Part of a small language model's weights.
Architecture: no position embeddings, biases, untied embeddings, ALiBi.
Training: a variant of SOAP for these matrices, 127M tokens, 1932 steps.
Each number is 500 + 25 x the weight over its row's rms, rounded and kept within 0 to 999. Layers, rows and columns count from 0. Numbers have three digits each. The size before them is the row's rms in percent of the matrix's.

# layer 3 attention key, 128x160, rms 0.162, rows 96-104, columns 0-159
109:493479523491517540495496541509513533490486503487511504501475484494486497482484494544509536485481530498507450480531456491507476498474508512520467456481473486498485477461494493507456483542495484552485481535489475517484509507516501506472517480490502470465519518521507533543504507504521458487530508441469493541484483458479470491460489483535468495471512447498448514480499495504553490472502517484541524491507509530511475456499519529489492536532547490439546506485477463523557492518514476
106:530528497479481503457465486490488553494509535528495516522473536528451460512491521521489506492465497508512492518499491502483487496542489499487498480523512471553480515514503493508519478529494506502472490480512502482557505516492477506533491535537429490498530484510511505473558559547509456520443507553505486480501531515513462463532507503450529527519491514443477539514531500525478469467506487509513526465497481473492488502475538502518488466488516478492492495480490499529441476502505500
106:467489529477515499484514487517533524492534476489480476523491502505498545499478542533491482492524524480504487482536498498438484503505476503486493533524454522469504496478494509508496516440489522491477494518449548502453562511506509520462513505502487535513526523511532471537496515529486538487501484492484523500526494468433523511427506514495455511542487520476509494475512532540482505518492478466487521501488486507479469500507486505477447511436501518503471511489467491546474456524487479
116:491503550523491460491487531552510528463509451474482487521487508473490551529495488516526502499500526516478531494544508489496491507436489478505480536531485493512516516505497514508525481490493473488470507553451511467492528506476486469509507486476508478498524467450497487477481508532478504497516439568485527452523502524476524477479503502471520497484480492538519477510485498538499506506535531461495515472484500556473476499480494515534516492467482508458504511454511540526478445471474491
106:528498518475453492503488484472487496504459500468501485472474504544525504505501482502534529498494526484475521473525487486493536532486470484514479494483511522468449510520488578511533491521492456472540540504512521488526519470525489527503484491515459545489491493517455531513507515497538454476511496462500515517475552465499539516454508515461542470495452484489516491471498508488532564525466515469485502506511496552527470473537509533520476467474494488507473478475496517513485506530486496
100:533508490495482451486456495521481524504533466499527507492540561436514502500483474500506476511533505499536501459448513499472481469535471486503504505491513525495517512468542508491541501513532526520488525467486497487467494498520510541496486500486500466515490493516479495534437483496522436497521479472514537469476484472502506508488468538491468490485489541493479515479437533473508511524482482485516514522501575492482519459547501463472490497514477540536505483498529484519475506508485506
118:514485509482531497448528486573524488443485483505455540508486483484475514512515509525528500462476485474469499483498507539508524511509543498485458533535529494491517530502506499504500445499484516512488532519522488500522525448549519496540464491516462490519456525548459502531508525517506484514524491551514515482483496486481507467513532488498501538500507495512481488483462466472491489437485519516524467502552541486492465524499520475530481528504535500501536477486521505503548509507513519
105:468464475493468477497495496483486483515493504474483529471486499473506540508466497448469487496515499492482519499523538504503524522491434495489471519515472514523531506481474546479471495480542497477499470459527520541502517496533482512528552541526486499490514456462487552527489454484515513472510548524505514516515498484512461487520533474515505462520453502508577447480494483482532530497519507474506453536515501511508504476482541511495539537508513478506536480484498517504512480525528496
099:545488498497459492519487458524530482473499513465541486472510477472505483482476493457530569522515528507533497507515523492498470484469492492466484458467498522500484510468533478527531507506507476515435472475509515574457493483515535527537508502537505461502500544515479461478508440507496494500506486507537513497467488525472510521514528522501532508532514492499543459488488525520534506481486529536490451509505514484489518521470466497489475473499488497552466487500481506475510510534525490
# layer 3 attention query, 128x160, rms 0.158, rows 97-104, columns 0-159
104:474532543485483539534484503493533507472476474495510462489544518503470495534484495482509497466467489508495507557520498515474505525487476496543466498532495463485507497508521534476515529488517518498488497486497511507532511539485464475563483511501535445512475546463491438505520520511545505467476527499477482515469469496504489517453511498527523485449497462495494483493513528511448545491505510517485451499489500442511490504494517481499451450490518517481503507530541516474505468502519537
105:531500532489441546526529468461493493520516534469460499539494531480533544527507482498514561490490502481467508525483470526449529522470536504536512523534474466524499478463507524514484456499502493475471482480487528499491512522459505522479512467495476503529470499509547507487499485526515490515519490517475528510524526516469497445498525526528479487494478533519466550514492525522536465498513506491539491469487471540521491524527499461448500509520492499549474487487512521506511495475472489
106:542487512450494503507530487508527494508500529473454492492511484499528520549454490444494500499534494495489508530478487497511513494465517474530482530514473487513519535530466521490458522486477491492445528561505500408518516499510508499512501480447476498520514539509529498463497520518486488515475492508499523518533527573497491504487496504492516492528492497521483511500526516510516492494490575511561522509509498498472462476488488454489496488489488479445507497548503515508529512479479529
104:468519470485490541487492485499488478512511503447510445493457538499483496509468461444497543486493466487474499512468483483521535505508494483461525460494512500493523500499507515500469486509517494538498518481512480477523517490510472486496490515462471477529521507460531511510490464451517474504504506544502494551559489497476477526570485520471446523537480483504515485528521473478528520487512536479521469513516534458500529509542456478501479520521501512494479511465520474548467481522472509
094:543475480516514518490516491500533542485536507495505486510496481486472512546541500548471469486500498469521495448444497462504498493471492514520480473538489503484498477474523505485492510501488440527503502485498511468500482499480503518478500517483491508493486526488536525494472481483541482523534548499523495489499498531489508525520543483472466475446516497504529458554479515479540533487491473517471481499481517474507477491489485493509523458538459492603502495535469515471457481518497477
111:503503511490520503514481506511521486497468507496516486516513509491496460492516541553497472499515481542503467494488482515515553492511476486495490500500525480504494535513449489496464485475500502541465523469494483509475539503490484496502467518484495506541480499511462457523477489480483448480523513539488504508465498544476504492475468462520520541475511586526549472512472431544523535507501512525499509473509516510543471490475524470513479457518545522503497498496445517499516518494479561
101:528475488505552491503500513478480481531516474491480514518437563483478514476494525506488494505510493536495506489510498513469485491541497486473529480471486506515501471537501532477523458475493509485491505524503518473525514452525493479492495561515586478517455465510509453479521491489513480528505477553512540470475511545505504513531554508498493505481483480549497471448526503503563485473481487497512534496518527498473498510515497503476482536512508445493501516523526482514524511519478470
100:525504486522517503515499486508507535493500466477465513472486535498489495490537480488518531517459524541518472475514529541509526467472447483504525514511493501455503526503535455490510468501493502501486479516459414492468442512509488508465496499529463488469501486486526501462508477516540465497500514507548514544534509536484487494484495488498478516480514531471500476500502496512553495488472447514489482510513492478515543545484467561543511500505514475434518515483486477518492498530505484